{"num_hidden_layers": 24, "hidden_size": 96, "num_attention_heads": 3, "num_key_value_heads": 3, "head_dim": 32, "intermediate_size": 256, "vocab_size": 2048, "hidden_act": "swiglu", "norm": "rmsnorm", "norm_place": "pre", "norm_eps": 1e-06, "positions": "rope", "rope_theta": 314000.0, "rope_fraction": 1.0, "qk_norm": true, "attn_scale": 0.341, "bias": "none", "tie_word_embeddings": false, "parallel_block": false, "extras": ["some layers without attention", "local attention windows", "gated attention", "capped logits"], "init": "normal", "init_std_qkv": 0.0704, "init_std_o": 0.0102, "init_std_up": 0.0704, "init_std_down": 0.00622, "init_out_by_depth": true, "optimizer": "adam_atan2", "learning_rate": 0.00237, "lr_mult_up": 0.735, "beta1": 0.9, "beta2": 0.98, "lr_head": 0.00555, "max_grad_norm": 2.0, "warmup_steps": 538, "schedule": "wsd", "decay_fraction": 0.685, "decay_shape": "linear", "final_lr_fraction": 0.0, "batch_tokens": [8192, 16384, 32768], "max_seq_len": 256, "doc_mask": true, "train_tokens": 128500000, "max_steps": 7287, "dataset": "wikipedia_en"}
Each number is 500 + 40 x the weight over the matrix's rms, rounded and kept within 0 to 999. Layers, rows and columns count from 0. Numbers have three digits each.

# layer 8 attention value, 96x96, rms 0.198, rows 42-95, columns 0-47
564485532462451470494539520388506485495462491472528464529489481493492497493540486539513444529477492510478533527389474535485462473538545415538446
505530505461521597551538526569520482562502538527430504499543509501470496513516521499407511474492517493435516464480452434528496559471436515491586
426477547488512502495473457420487478438492541480467529583532551550517514444437542427565510503488558488524512538513537563463523466499574506481412
553481519514430479494501491456495491509459497445532512399472440535521453488564546528545478475474413470502505526508494521537534537500471484530487
500487463483516515537526511522488549552481515522508420528477451442451483552540438546437548509575549508510459498504427396515456524500478450543546
517518418464566458514534568452548499522560484504494413521450429490460493536550413580504555528517515503455541487460450492469455492463550424555543
592478513492456557434578531524499492532471390493512473525439510490441443524569473573499447459542463511499527453451489436496510500562436583575389
422484499497492459472492504450521505503437520431531516517474440550508500415520442512518532546491440445500497589491441521509522495499568434510451
439506509519569516472479491557500470506552476502457511495515528469479526540436499491524525524484587529465482503543560515493532504492497522423522
567528471444416488473546461522535492480519453523578496486457477485501441489633478502492516460519487486536484510533486467496496514547512509582524
492527477442556410529468510519460519457550562542442493484455536468453552505436457554520504503478563480539490469473499492520495540500496387464559
553562448422547456556512514496552503475586470534508438530498497514468498549531445484462543506540542494536515503512496500472472506510514401581488
525500453458605398472534523573531460481515446480499437478465508489438479505497390488462529526546547487496531494513447482503506498498532402547476
505500463472445498489557459498527479486529474505536532537467490542507472465555489507505567450472483451528507496531471540500532478491510520562480
541509477471508422550542583524561497487453489487507479479492434501485480487501428551445493488480460483451571479459373509521497517514508419563493
549555486526444568453505422574486520499481427467527567477628525526542480493540608407466502451534447497543443523550592481464583515525488635509441
490521510499504514488519570498495447519438508464452503563544459497505556471444477502452491540415518485423565535430439552486479484477542509472515
512508446492547312459543504550485473413495495499493505469472497480500509474427481568488495495466493464444522436471470579540515491509542463541480
470527456469560493539486520524509472528575544557437479528540508479500544540466470470400542511502542503484506504513506489492476493461493437509600
550547396482469459429513498429441566508471570466479427480433446450468526488529501589601449554518494480461448532462499469566444583552476515460616
467494548532502469452503522502452483464417529438460489510577513484509508446443537487488468521464479443446525560478507583521565477503559551471448
552551466494468505481504498472503548501499551465469499512674492459567493542506551498412456505533444503437459516495476486490485492490497488565513
419437578475551489462505445477540500518534511538457467515519559460476438521542561471481496451485454540509503475446527606490556512458482475423378
531534504488511485469515595572470566479499508485525548548525583529550536492426470468496538483509445504530511527516497496544549511429557427503513
541507575455457638485521460493530412421512529457505630511506459501562509437525430402479496526527494469481528498506520493455534466528456539529456
475506498485502601505474456482510498439561517521575555519444519524570548520492496471500579547518511528455443512495503528495532470495524536516459
552523486452517687480527473509504428525546492433509524481497452500539554489534480339522489523545564490426561525491531501422503486518443511560447
476521447499541600461526445458529471526495517431552523511492440543545556432503471441485512493467514477488478449456477497494481498538414543592359
584446409524557510481498558511468503548534517483477421501471476469476554504496578442480488466514555454526557516504548426468499516508470498552524
499445517533495408526435598498450516508454518502449427496448490547529482504483490574503470488476509500573466511512485465507482482470547504475569
548540432538494428498515544446487540587432510400475543471429453454509529424517441612488462470442464474510484524458472456541548496526575493499491
570487428493485499478473548464467595551507533523541439465458497458497550518432555524519526567554476540510501483471469465506490538480528526484563
521384496512497584434564441535479551546579474517498427519489521543501497487562566462481514452509501473514547557494548556416561514495546569565473
528546466435454489473522526443566523546539435488540526540590493469546470492555455539544550490512437495492510528471527458505504503543534473479523
449542472475497475507529486508504562536518456540545519550534563505522459466502462586523533516443462519487479498478493542543542485493551443479516
480492568509453528507437411534499429470550532587540522514397473525482506502508480401453471515507581434475492441516500499491462515510456584568480
507540493466544455523502553522502588539517475501468464538529564482529521438525473462487505486461522508530548546500548457473500496478501445472518
471469522461516486584452479548493456378417514556458502500528504556538556479522499494489532505513572468486454519517492467471457434520439476463581
492449554541466539488451497497459476472495546467518512472429500512509488529456498551407520554499411536502538493510473550507527509448524579570467
532528440514567503485510546447456537552428522512452437453549533538502610455525515501625493457542509492545435534471577478488494451510444491352584
463544594541552580477531482431523582552565495494420455498516483501541468520530451349599493462506554535469427564506508460454512396434511479387474
461526471473538495532511495502529547511542460477505494555504465491533496510520469458485472507429549496499500508495465484490477474507459402500481
556445550428511475532497487494502485444504523560506525499548628511456437489520524483444519448502438507598526441528582548508511525494454472456469
499555515512514521503544476542528514531522481495478569563479481527536533428552448491516480449411597480500457510506491484477503468505539445516445
526497517462563536519436612558489507466525538503517469514512566512564554519457507370443529524532522491531523500533542439502482507480424441513496
499531552552466609517533511512506478546531516414494540533446464489570491476526464511487486528414518513501460490528487494482508415491515462545428
473507451485530461485523528536501593510486461550522477510521560489457498558468550511528506516537504562473518489451471513500475527442461452450561
512428457544581505508518620421507550530544513446503421488477527424577492529413496540402461530449491532544517512493536488518469465508426473503458
483491494537484523493470489451492489477445522503573521462455460467506498505463508562437529547503507537441514470479463518513507525507524557550484
473500480509535426486516495523490546438474514464441470507502569566518535473507540548551484469515446513497430497527489542528474453491518483474539
479415577486532526501542559497541504478543507507478449547543495482531467534439493460388498495461464490486551483486520419506466502460352496550481
568683524536511461497444564545480394531421500423416541488471498513496477545533484479576472456496534475518552511525567518544479556489476441494527
479514544502521508506512532605486503441508488465441526556489504562535479549472487413502467471492482465452497519517479494498534481449487390530571
581462517437475502492505493531534594537660425528466475519541492438476501553513529393461503490520446489515575570511534475458514533490534452489521
# layer 8 attention output (transposed), 96x96, rms 0.201, rows 42-95, columns 0-47
440489518405529503535484521514483461521568484482491528428491488464467569473487555468481443461603508498462432525493555568520487470482517479470512
441505520521488457509470496484480522440491547523529484509552484463525412557520453502528526544479492537563590490562507457430501467568476512500462
579523475481463490560529553505557470525506531509514506510437503562482559568471546488508487474501457503457463439389508435635459560484455490507481
514470501473551502483463505519500475458561453514519464573519472502517495383518499462475503550567507472514395523499545584478450536481563491520515
464566549533455507509447472490447486506523511487444536467531484420551478435487456563472439459477493538499589512553500482402548483481526528500548
493529524552518503501484508519486353513494479407431552513565520453557505445488490489490503491572459557484512511509499546470535462468507528441469
469490514409580544584429542494436523523536520516437499449505513446550576478474506507472551487539510494461497510572449583402510497494590512473547
558507517481481533513539523530517451523512473441440532516504501501533523520480551522462412484528497542521464473457564473572480518437507476493539
530508456510518509509509490518535476468434533527515517486503516554498464564480519517567504513450501523498551468490440484514527501509472528477484
520508496494480529445547490471484548567535503503487490414513485453478551470514498505453519498547483488521535549571479551491522490444550487505548
457472518506451511484528423499564505535511470558573545477524486520432477527539485526482465485446479549495557484510517490495566464445490511484466
535518529551474479479525458468497435583506503506490540477546520474478492476495477562503515483542465487479532544515525539488527445455531530465496
559500544533487558508518484493487440568490476525431583444571519478548538536484548590490474460515432554488510468529547512449546460428555525452559
568510509505479506487544528480516515548496507464480492461510477488489542500504534484464520489538493487538507523535482505520533524470523501511505
483436542478510517455525502488454496537510467447490520515554493465511554501534494489508499510542489521570476478532532527435517454469539484449508
597482459439504480465495490477510563467509518529528429444438541495508485533494490500524563556441518428473496545486487536526427546530540489564534
456493513474486502543499543513504443450467494462469545478508506459545515600481572481526471492570506571531491465452555457526505474512442466477477
536436487461507507465562516511520488547489476508561488454508551494416560541525518464472488522476516548521490470538478522476564467468503475449488
483525521575451461482532489476511475493437513481521533494563532495487453523514476557501488501492488529518611498500498461498534457521452538475447
402444478479479546517470490589477412467562432553554539470525522438483487484485431471474389558504493544470523519534520618498534475398488457471497
550491486429504531519463544502510471469510485528513525473479523510528542556473581493504430527501504494489428460426572470533451491494465456506511
491503512468472443451426510507420456473547499439559478441433554462495480500503435519498472527493528425510524531517531520497453472544528492487489
549528508484481469529514487505502446369439502515473518405468525540449504525465510532485466542512475543538542559448491486451515527468559509525499
497491500505517430530468476535484607537554494444475504537551494499471458464518445481489582521521477454493480512582457496560393506473508480519495
475507589507457469505596532502518522435520467465546426492511535527519503501567537473535551577446563450535475470446563565438458454570548502518489
492510467556526478461502511498602539434467495490556431492488606532522445545532473474478510530421465504495511498437483532509434494554494501463514
506523591519471485516561548504548538400500444523491478400539547536535527496559514467520524553472524531548503531476526602496503519552469490473452
537504501470506498368550470529484493400464459530445490450487563508473457464503556467510496538459551498541490492508511495446454516544524482518474
548471561519491499522455563500518540480451525521457531475496510452561549396504530527480439465524481545464537549501439509525536582528437565483464
478529459456533488518437494534518474588561544475486553547418446490509497458498482513491481415581482526452523471491505387484587525459523528515503
495453477490493516408511480502439474553510476464459506587466460463461500404487491511542499513535531493569471484538602390520522450473557456466492
507504472549495540505501501498572533466502448458465525505478511491513525457475459514505490476488380512487486587521469506595452491552493545474512
531520508552465508428558563482509549451467458546518441459480505490396517443478485499427471453529518493488572598431514474486576495349469420536465
537512492468530504524578548464580518570508495501499482520543549495507461480449511457513541507489507454591451410530514545536493407441567435424539
468484418486524511475485436505474544529535509493545500524529507499494446509429428499521559473482511440529441449554473486512457466401542415496535
443525498555481519524492510429618482444505576522554537453423511498528490553489524488459446450463524499475520490449432546415454521546450537540476
532525481440561505537494492521525542539488535497468573470516468505510499463468443455526525469559471490507546416580484474486496539458551491473471
486538508476546534517490508572546461555529543498597561518511540508513485519539479438525508479563530509438503442470519506455551524589501529471472
461524520528479485451517484502486444468512473484510476545471471496478461503534492500456490530490544496527535599450546475523494490552541513570501
543500460486521515549472527539527535480463481489479468469482548542442607450493461530585527470544452518409462475469482412535549475535437517451520
535543493532487441569420521479544509461495406482469389403490451575493546636502455559526572519476394517444527413434495454432550444536510511501523
522504496473560497487472449520485521540480503523488555464532480476514434522469502504531516451492496497534520403584479512488490563482505472507488
503479548412491526556507473478490509450467577529500512466497512496517540492488519480551491501512506483511539564500485559427491526504547586493494
488473490485506483476490477508471544524533519483463492537501514481503442511498478479521565510531545492513499407525501469417488500431528454498487
520537539440566466565482500518617547479513543493450579436554511521522480490531470445510510480536487514465518518590426571520454583586496595498481
476484525502486474480503473499441506508578470482472460575473462483497430544540476505505576521489570472528505458518544478445487497478547463554521
521509446536524534536455492525527517462501464464465524462537511530486510529471484548484531535474401547495479557513426514572464517503474507502491
571488482469545530496378524501471480430456496512448465475480489485576517512469496546487504483457496512469536510523498485512520566570540562519492
498496485567487559419522544474502418451468451486542442521500507472483501520514543508484453541471490502529478551472522515540449465586485534562502
481500451456538475469490454588413522514475492490458522511463530522461484453511486457490520482552504533440523518522511380520515544476486459442499
567547543475513495535412540530524509467491500506489497425513470496545475548505510520454456506461537471488517510548449541468493579573540547595492
438509563472467439593440509501480480583563603494405580532571423581527508504530508536559510542590542518559502475584460524523448498439465560471500
459517520517537425538455475574445573584540504461486533491547447519464462507539490533471528473520554486484491511558449499535487568479451468508504
554506571533506470589533532444563606510429483510482537427536489454509494490473473486478486435501413464526590506560473588546495544448523484454469
# layer 8 attention query, 96x96, rms 0.206, rows 64-95, columns 0-47
488469536525512505481471523523485464525489536502541504508488531531561529492515516483467460498555500513463533463539546488453514498515554516501487
426385507511489515495444440427429548461507512481521586447520476552530560514428565379537500585539513564481493505575470524494537507532519526489510
495467450512445478509441494494438483521485523525466505486515523521539485538502525481520513496496455486467489454530479424509540525544498496492511
556594511595518590375450544547538439485475444496522506499446477519453417521541443531409495433419487452541494498451532482523448513483509479515447
444513450488548457543550479509492486487551559568449402485495466485491470417495460508478510576517629506490455592425528558455501438464422541495605
516495542521477480534533509476579496519519453436480510575523485497503502471488531459481505465537545567464512449509586479462501479460478519589490
537479516513526529452466428518472457435431512460491526499480477499487469510506481486503456470441357492492486506520466394484496555528475484481430
541554479467451540455521544511443505548508477495505433474512517415490487525505521437486485473477456480489547547552467468543491505561502558532490
454476431505542434482564475459557480488457497490494492504487526498533487460488489522464503493522558451516513489545546505483502476394504506546502
547564516422459537465518538488452505575518518492515482459562455473510479449554548458416485485480418488526533536475454500555419473518524524574505
522490475452481528593447539497535572503518514493558504494537553516502532550529510504502533485473458478529558467505534472559486506541529491485462
480466428525508559554459459506468510520481532456503608518528512584508491481516527484463426515487462524548461467463465487541499532516497481483441
457516514541489483485482515444487503444524514507545487470450541539496504496505470507485466460489572440509529499510461519507494517492524447410506
485544536468498476463565469527454482531498551511478476466490517492515508495521493447497554497533431459439547482558413560552558513475481522527594
409475500489490473483593463527518498518516538563473473463441420516493468468504503521487502488540552466491483532516478545511563478455457478494594
516465440561453507408494466521479471535564480507557485517468483554499491498516551494504430510528581529571458499480505548473559470518494517451518
430362505506517537517397458472513502467409511566496581461595561595539549535465618414533528587489507558454449467573515545452479506498491530473497
540537523517469465542498533540542542489582481477486444527446453414480472489524446511549535474524545492520522479484494497512512511502471518511516
585578520480543505477499587592545485510521440518483408551425461444474388452579406539531568416481483436561500531427434452513498488494473517522498
462486538557534457423513466441470518503488492497509516465450549491515593523410512522460421473481530470480523558592528527577482464493428496556504
458398495482494505584495432449509499472420534510512555442623547535507557596462616460471501635422483526491505482528529538451471498537500508442487
571576442573555576458455556544490514561509509437461491525489460515517526533483503449447574547566481559488502459484489515510421485505451545543433
557562527447476531396558524511460552525500427511524473531554520500454524497524505483466520423447427445478551513519538489574504509522539540568409
460456555517517484504471508497466511473490528542488474557512552530497495446489497471541533520508566458524479450464524522412522520501498481455508
502497504497552501458481528521438492540460485528437529517502423468502516493496477460538521512457515519438436462476485476535515441590476527476445
511462494547506539561487470528436498527441516498431484483517515488450500549518525547552530582512423490497455511453515550462487539550518456493527
555480476530469506500534462463522434461500490440512469562540517513524497490493504507493452514539501483458477442532494493462523515492514536581524
490444494483473461580508459524511441519432522536466541489488551491514495531517482524568518524471548553470454476513497523471557521460480480472565
581496513476493580517481464519496560491458533453497535544523549522509527487473497488494487536525448567482479440505491477465498531451494571549474
510499547507472500540517462446513517460495507435515495488503493502553499478482497536473458461471495503540461510472504508556511541464550454503502
496519531559525469455466550525531558505532429501482558532478495551463513555513486540480551469491520494501465437535480477501535516498513518491424
533530497479550492550453517419529495449488445467501592515524572545518512522493489513510531498409505502514484493475522457488479506488532437465451
# layer 8 attention key, 96x96, rms 0.204, rows 64-95, columns 0-47
490610454527471498549454528512607429473528483457416466520549489497532440465520469477491494451510505423549481467469440537486464507487489529533550
590493559460530564409555553544398529567404522531587518443497442485461483507569549504515534463439485489472512532493589436537526483505515456481476
542427481481473543470472480512402511563514508528495535500514455546523548500507570482522538508560543449425541505522560475502449488455511459568551
533520508501514471553465489553619507501534466433472488527480532490504461477515476504504549510479504479547482509513449478403492551504495519533507
451525508510521479443543438472507555537486493536549496531458525486443534508455476450495471493438476491549530542501491554510605460544476471415398
497532449554495520510494513507467459529539487499432460560480526522499511480512505561552563517560534524512531457442553517457482523476433472543474
465540539427453515510519558509514538520547490497524530499509426578459500513537494565516543525487484462531547549525487495506530527513540501518510
473486477485490452465503480437541468468437520494507497471563452554480537499515418469509501542477511399515471493514567546476463501481574474537525
492556479590513451458506513598459430607507507466487548556467552524500491457462459498500503507524503527471545466478438471483512489455515472480470
478505473534449423452494456416558516384495450481527466440490447538492488523491446463481461483457496483503473557510504489576498497591552506554466
512472468456477502523506491459522507457419474495458478432577480444538495476526547511431471464506557450504460490515579485492464543520488527525549
545444470434480511488532461460496548462502428415508498460454458459528490541536569491471493461432487516484551507459434455519477524542493480539419
471477441491550562467491517462545519484572488455551491475510475489456461474524544497442474527469549459473462550511520491512481502534479508523570
503472520503463419501508441460503489537452531476498567495524487503529506459488459537502480526467504504546458476534482517498531422482505471488481
439525497503516462481540495490473507542494565482505497556497567546477511464391491513498493515469515482486501539479489575537571469468483471502502
459493481476552510519494486513474519493480524493537437507486455472458438515509526391505463480471498585507463483504500481562459444472485486515533
529542556420522465397550597526476521469418528539597481488410420503435477457536469480480541421418523459478556522501556426512533524540515458513461
455475449536493558552479418426426476536503493504435513509558521561577482503525597508539528573566475517547467480532488538505447496442513530508520
395515450546518470601425467467649443430596526400360510553487537558525515496377446504478478590551467509539531419529416586520499517472490513518518
519452566448456563413548568532414490593474517604545477484493452494478492506612480466514503437455518469442450487442524464490455486518493488426466
619529580440538507423561526574351579542396506590629548407471415472436622570523545487547540389435512407442614549540624457527626445534492456508437
574412515540554451491414477484515498491477402498463504535462459488486496508521441494528557488470481515506525432500531427516478493506536459561456
485505493464454472453493490447497465468538536492438457471484507530513485501544470533481487457522509461530448452577516465491451490476569509456529
495507529575583547520487515469458499538579553537501522507447524366526483514496503458512512510512477548500502498486455443512493449503477524420473
518495539525507431479465477468479597425528477532485515471466438477517490518516432523518507433494382476515487511477437475504461487553462521486462
555498543450514538537493521479503539454513487517501575496496504425529527580488490516492476456503468484528530517527496516501556459544541575486494
530413515495532531477499423503445493541520523520493511510469522514451537512569509577525519538522549575570533469509490465474524514464473477524473
588518541521474515558526476560493568488475537506511577495497499441492562535494500545521501479508499495508501515461474551463531460518467501467457
568477467469486567527424529529496505561515431452467507499502499409478567521561547539556545479504468491503589410472507434506484506560447448514463
446525459489510518443535503476504485461499486442512474427503508593490468505539458486466421436530514516546479518472501492542448504530537538548548
506429472425513495492505523571515531461460532496507478541487571527472490486483509591501531549506522497468474497495533484460499596471461571468535
518477491480486559521493485530519532474493385482534488448487477463531480502591496547474489479484497504531476511507485467432443493586450505485469
# layer 8 MLP gate, 256x96, rms 0.155, rows 0-36, columns 0-47
505456559482486506444482506525495476547485534490509456483489505466438609464516474520451456489489573557519552485511450513463492523510498500584473
536460513490545490493556526557440514462479588562545499447648462444495564427529483515476476510519476495441532537511459526496461463571501513495496
549455492481527521490476482412502515416458555470563489512493507469568605482521498495495460496486478538543490494489474545532503516485487539528447
560490485434545536454557481422481468576548582457572552511525508516543476459491550435480542438516517513442496482502452503466578468464538457457514
494503516510515540505519559478508511552475533541458526446431521459483488606535557506512547506502492475527453540559489500577454495514500491420503
537559419452503516469504426474512520484515532502551445516490446484516484505536488449476523481468470515527509489527543462460496486490511528481527
503537546432532505489503448515492477511584517547536621493479447498446481509459493518546500542458509512458493536557558585551563449650502464507508
514450574496545552463534470527448528502459507463520499488520513530483486527444475476530491424465519504517523490455512517538479545551562539546469
545464471476487525489527480419515463574514463477524552494506507386520581518467532504448394450480435431530500565509508515516494509522544390529519
512484495466518478562521523548465503526555511566549491473455468497472492540510561486472446476487478427332577423551508469479543436492435422479509
500515504431477473544495513500499476487558502491541518486513518507467517515521483470520523543509423468509561443531515534503521519555498530469392
542506558470441550471519565536472505467460474518582486492432471467435537589570495577431466460552477501482473539486516486544510445535488493507461
476560530425464517520540462456453492539502570568496555468473539510418450578555456518507461453398458491561446500491527515537571472495530483511503
496534548465538546488474493558489510542521512579512521505495412542539485518509471530473496479478436423474548483596481502514503482483517564504534
509450519484516540466522512558449560498485504567514492493497510544426568470479526501473558508490587404492620481455538500515558473572455427399482
563453535515488521490468531500495504535507458477511519494542460516471516443463485545478488461528454463522505543450506432583487460576468459485557
524487575497526589479497537502473478515465458594542533469455413414471486605485507513477514454532455467406570527523507424539543530504503489490528
505481521509527541478532507476479564526540508543561491484512571469446572464474476458564463514490506474542452516519467502484461423468463535431476
584481463490521532471518497531495477464469513494534522460443468517472538428486550434553492482465437482484561511587413535493462434543417506498427
584488503493456542465506463411516524481446474500500555421467493433511540486540500458504490415448520435597527539492491491526522498531483519422455
552522514459513534475480453509475533445534476551600501456478463492532509511479491494499474472489452502500517523587627434509543485513484459494493
484529528507518487516502507549486522495465446492527557470425464429470485517576490502498495524472465457465577512490547455486556507556503476501425
605457468457509479513488529444486586513481598551483547497499497524555493435537521491466477462448523493480549516502571503487536448494521505491489
570487503518494557545512446465464480517516480502519526476503494476489514523526488564419499438555497388470586562556508441502506464485601484480536
470403486472534488516511427471522530545505580541514497500556488514482532521530586534507570514477446476431505528493494489505478442555480556481458
520444489492464480469524538472492548579503534503519425513532489493509510560490518424470555457494466492471429498527460502479464517533458499503466
500482507462511564460485465458485533489487543518542467476517564579497475515496511499514535473536466490491443477509470530525507504453566522435440
444492537420524505517567481513490486576490477566488452501469430407521566575531519502421452467433494447460577510512517535482481549540484533492477
513456522500470517468513526483487513538512485482530420479536429475482501544435573518552528510537519507464484521467541467534498485555444482505519
484500541414494512534483552555478516476474510527522487409452518506409499524524504479551525478477584554486537553529488493470526548514489517448529
519517458489480512499558458512513562479564514573503482521532470403495544545530574487472463494458426432469564494409463493486430476589483524481517
488460543495526491455499559519389481492494555489587464438583522478506561480569504513467491512500580498499466459504504478547506540504466486538552
496539502420464483441522452465462537456447450528486510504518460469519540471502544449479473454524519518429493467511525517499544449490421581502454
476411491524488552534558454514492496483442490543512592476582450466500520506494523509428552376525480475385582495480536493525478538585518516427514
517546555455513489472556502490466528491520543455543491487528531546581588500509534498461523453575463490468471562479481510464496488492489472537485
494501546487500510532516502475517546485447524514581503494592555475515490513557526534476573467490482507512551496557506493627484486491513519482538
519512503467503536467527464496479503521492492516536462521457470437472494473520496575424432429523476398446549511524459433453520435445535493530437
# layer 8 MLP up, 256x96, rms 0.137, rows 0-36, columns 0-47
431466511483457486460465524552513459484516519563472455504526428450512486512498470534525563537435490517492513450506476509519452553539526537563506
492489538526527491513486501484533442483473561492464522559541468511560480463428515574557563482483526479514443578432456458506512486493477501534523
536549546432439547505447437482498502480514447474490511481527482504538505498487489466458475528476553438503469496456500526471566481498473521401549
492481462418437485515537532535458518460466450550476504476511473501516473537498439599544496523441489489569494468494560387516461512570528570528474
564603572496485487515543503522440497481489524513510465487538473526478501529473526476546449511493532543518571492572442574448506509553531469480548
440478506475517508543480584533540499449559489488488481472514498482522607494492522517481556542508494527517455528499407413544483450473505518536481
476513582514586596501465489554476520515485439489533475438488572530575530624498527518514555470405537489501501501534592552483477522488479408534489
541492528472556533535505529452501412510439500472457486497521544507502506392524562412495419536549509446508516570485536521483522425525453484494492
479526521470442444476530466483448426487443489495430475503529492489436442499464504505507511513530495546523450490454547468522450547492651593488493
449502452424523514437519477452487518561519539487473527520523514594375473518489484474482480456450453440460492457545513488345448510479509515505488
541527493507522497525493492597481468449455442563444497503481487471530475581469425435470416481462474418476524457464528502499486509493559568442430
490521485562573509507470447510545511499559464509529429495527540548476464562478514450589498476482498474494510533460511495498409481551457471541563
465452455503488525453497528482479480532494494510504455556497475518443468519482531482364524483514502483502496511501436422511506532562480477376433
517518459502484531505487515536480523534577511446518474434515507561487491489474482465557497506601503615522495525496476504431532454476470513401492
526463515526588484473551455482524491502538501479548526529475488430497494538528526504555453535514502435441465504504571575516507565483510555570507
525501524474486586460509520437429475444470492472442502498559535419528486455443505491482572467521523475558468506531517527550612502557522505467485
472462496482567471536510506559499496556457474462493482484547509514566573481531524516500501468565431489483472504555452541545463518501442539504499
503513454519516525515475502513543532503524493441479485522454555453564494499579522476541442493552477644446597492478510517503585544508525534486548
482455507497522518518481520546573429450571479550489506460551498509501521414536606489568487513518558552554533487511479448499488529466526526570481
506498473469595510503475505471469489483477530470503440458541502555530411503410517496531537527552467486487532441523577484499488451489515579518536
532409533480549529507516532425513500523503529506487482525517457540587513509463499518545422468515417498480470541587484468577575490496477503472511
551413451480470544444531478459496563572514557539486479464588502546567541466455496507523465486464514492516515541584525502549495473485513522518521
493465538547487571484506575483539582604465423531481460547545567432482522495475522518516501568478519431474485531541495535478499466527497485554491
530513498505501440470546504469532492505523463476517473497483581419472536461499485570489640475448549524429488479477581412488472491424509481584487
523586568498545534543429491457507472444479440530513485484467506524513585494525530499492534487463509542517562532484559578550495416539530492489459
486400561521513467507471470468493533531503553511481497476579502465536478438501527481612537509514503507505472496526460468472535503481511502504559
472490529479500540488506482490453494484514458467533497510526542540432539513436458473458499484545472424493457535548484544464526522504427520450561
481412516484473485543540535516462540516550479429536498520455538508468537511518493489483491497567561477556485488521577554498574513543493496579504
490508449499472487517464466505465521514516485448453473548522472471553530444485462455466450461530386600466519514545429520482484524412494469477522
482507499514488554507475419538420525522458494534460514532570535533511547463471475443557400514512511416518449504557491527495521466524541493546449
504534461541459470517536531480466532513500487536494476490503481546469473547457457496492490509525530512510520478562516587542501435605487501533494
474482465526475513547560462509557542475617451533500548440539473464464528480481489521527489530513417530583513531525507513513446487503524464446463
502453556568524483461532498509473505445512524594498524545503467454476540503505490577583491503502559483524526530480549552529544573517461505448514
486491524535483499468428477517530566526483467438535499516523504503547524476497532542475531526467489601529520529521483474538469550529521411467469
503461487414484446517468493460514519546471510451529563550505486410469469518576563449493606572558506457508478567492487509481481497526499442495501
487584494465504506544493490501523556483508573500458511492453508479539561512491468494569489523469496522505512477464518467513491519450512462554444
523515528554581516530519558547499515527495469474550526513493486614478573501509514538493486505508474504537580454450576498492477549493470509574481
# layer 8 MLP down (transposed), 256x96, rms 0.183, rows 0-35, columns 0-47
457538466511472488536480493510464522478527467461535478564515466509492413565443443516519486538469498551520454449511554516461511495481511511567527
491567418492533550599442554570471482461422575446522539453513488504515456491518477458528459573460557497466504477465577497506484504424510563525516
655510570541529508538453524501524511505532532551540534487484461483542532467505413497527551478519479423504477484490516496489481486592492486584434
517469506460548568523465527511436484509499578536515495533523495587469595460476510433484428457529470522442465543548480438542525536459549421452591
563477457478491493523485445463398506502477508457535420540569441468446494511566500565557499459462474421493502494451466561494468508423515520500531
420508509502491519461477563510514457499464572510466522453456521451427456440455509503437482556509502541503471475500465554618454502564476478463478
500490490541448395488492554472461529486430450512487525522538472450550539492483545490522490506521517493445497532501498511440605525444483597444544
436494548442483492473611534496458421465529449502495521478529511499503543529536465559514535472496507514500496484477527478492541517514480544507535
503500507486532513521509506481460530497496503528520503591459486512410506488511484507494439484476508503497491523494564467481528504422441489443565
454415462465473557561395426512552510548479416555554508502537442488502488428446441440448575513473500532521469465470569504527556497511510481501473
526468403473461514519444479478512422458547450458557458465454464561505509506506512467470534477527541520539560508581482423491455491608502398487436
404555440470481550500520555500504515463391493472483549488458484444469524468540553547506487502481463512505500518481575434490575502491563503453468
496502515520539556491449502552528484492513490492510475455519557509502615511493458586566479521491453508488500511461485441529442458473493521512459
430524505496413499493441527498489584484418530476496601485486517519539531497477433515510556511492542429501472433505545519505560461531495476464490
477490475481507483502521486539468468516467508543471486409457470504439513564473510470486510464535513487552515518560491474537436546517525559492465
468496507410557460479494485514556441531528560523508492540513461519480512440542495516541527545544469456504537506443487465479394472435527468561463
531600548553449531503500535542538529475531524483550523413499462492462530497477562481457463469431473490491540512534474482505436481521456471508467
443477493484529488456482498474548492555543478519477484434503458482475390514488510497506503440478518472484490526497511507462456515479496426441504
522489448432474414544544449485520591564527529497518544531549461527520495509500453418532582532463461508477497526511543534514487509555549486419526
479546493563479534504631485483495509455540507490489502417472524497503527489573491483429472542524471535476530548522498477536503550485535514487600
546496528429499497442514496489537507546456502458469538469419452419476494554536476482572506491437551555479604466487503485472487494453479496500510
526487564446478460561502493557485446448461438448541533460430475476469508530522478538511499490510514472478546514457561489508492494505507441484434
537517451499513573471389496487488485519530558488530485510517579492474514452470494473578508492415504461529516501459541504605492437439506539484471
482535542415489508495538528559538463454514559505498472505494494513508553560492412466456534519540484514567459464488457574578487477540457498487543
512552513548504504479539561492471465534457522489482502468431489500504428517502598547475485549529483455471585504456522448522495494543409452520572
465552496424586513511484500492502553493500482483516543484422533504522485524497552440550470510472502463537510509500468501447484540542383533519448
519540460497524543474509522509451500501445546489461472498449507544505476555464466513550421535509515417505506481409484531474528492477552538479524
448508548520451509478499534496518487476520529562425497485501465530461476516508505560507466538500596462506438532465452519591489465456535516434488
556508514499518538518513443536477504502593473483506508414499470533455463490424521545545527467454468440540452563463488473489454550488454536529495
423487463489500534477478502533528431432483526530554485456417459472455473519529507473573489446511507568398498508467547510577497545538458555485481
468551468519512467477479611459472532448485542444488480504482475483478544474532482476517509495477482514564419527534457534471543507478528488487527
529458528474465495516583519567516503570424514514483524503525514495501535456509505446519541516505557485531488478483493522584532441491553538457469
526503498417454538509448563547535484440500448493480497475510508475453460514492577481469417521479523470446456445507459493515507546468481503506426
483502457498459504576490508553527465474491488519479491423489464555506464501490428499414506443566489470458501509415542475475640513545459531506525
529518502520476471432538494528481599575474523445525529456453471533531494484519562489510500479490438459507434553451495490494558511506458566547550
468549502443494562514477506499541472556493524477561489486505488537445484459454525489499548446491569571511444552508552530493485453500475495440561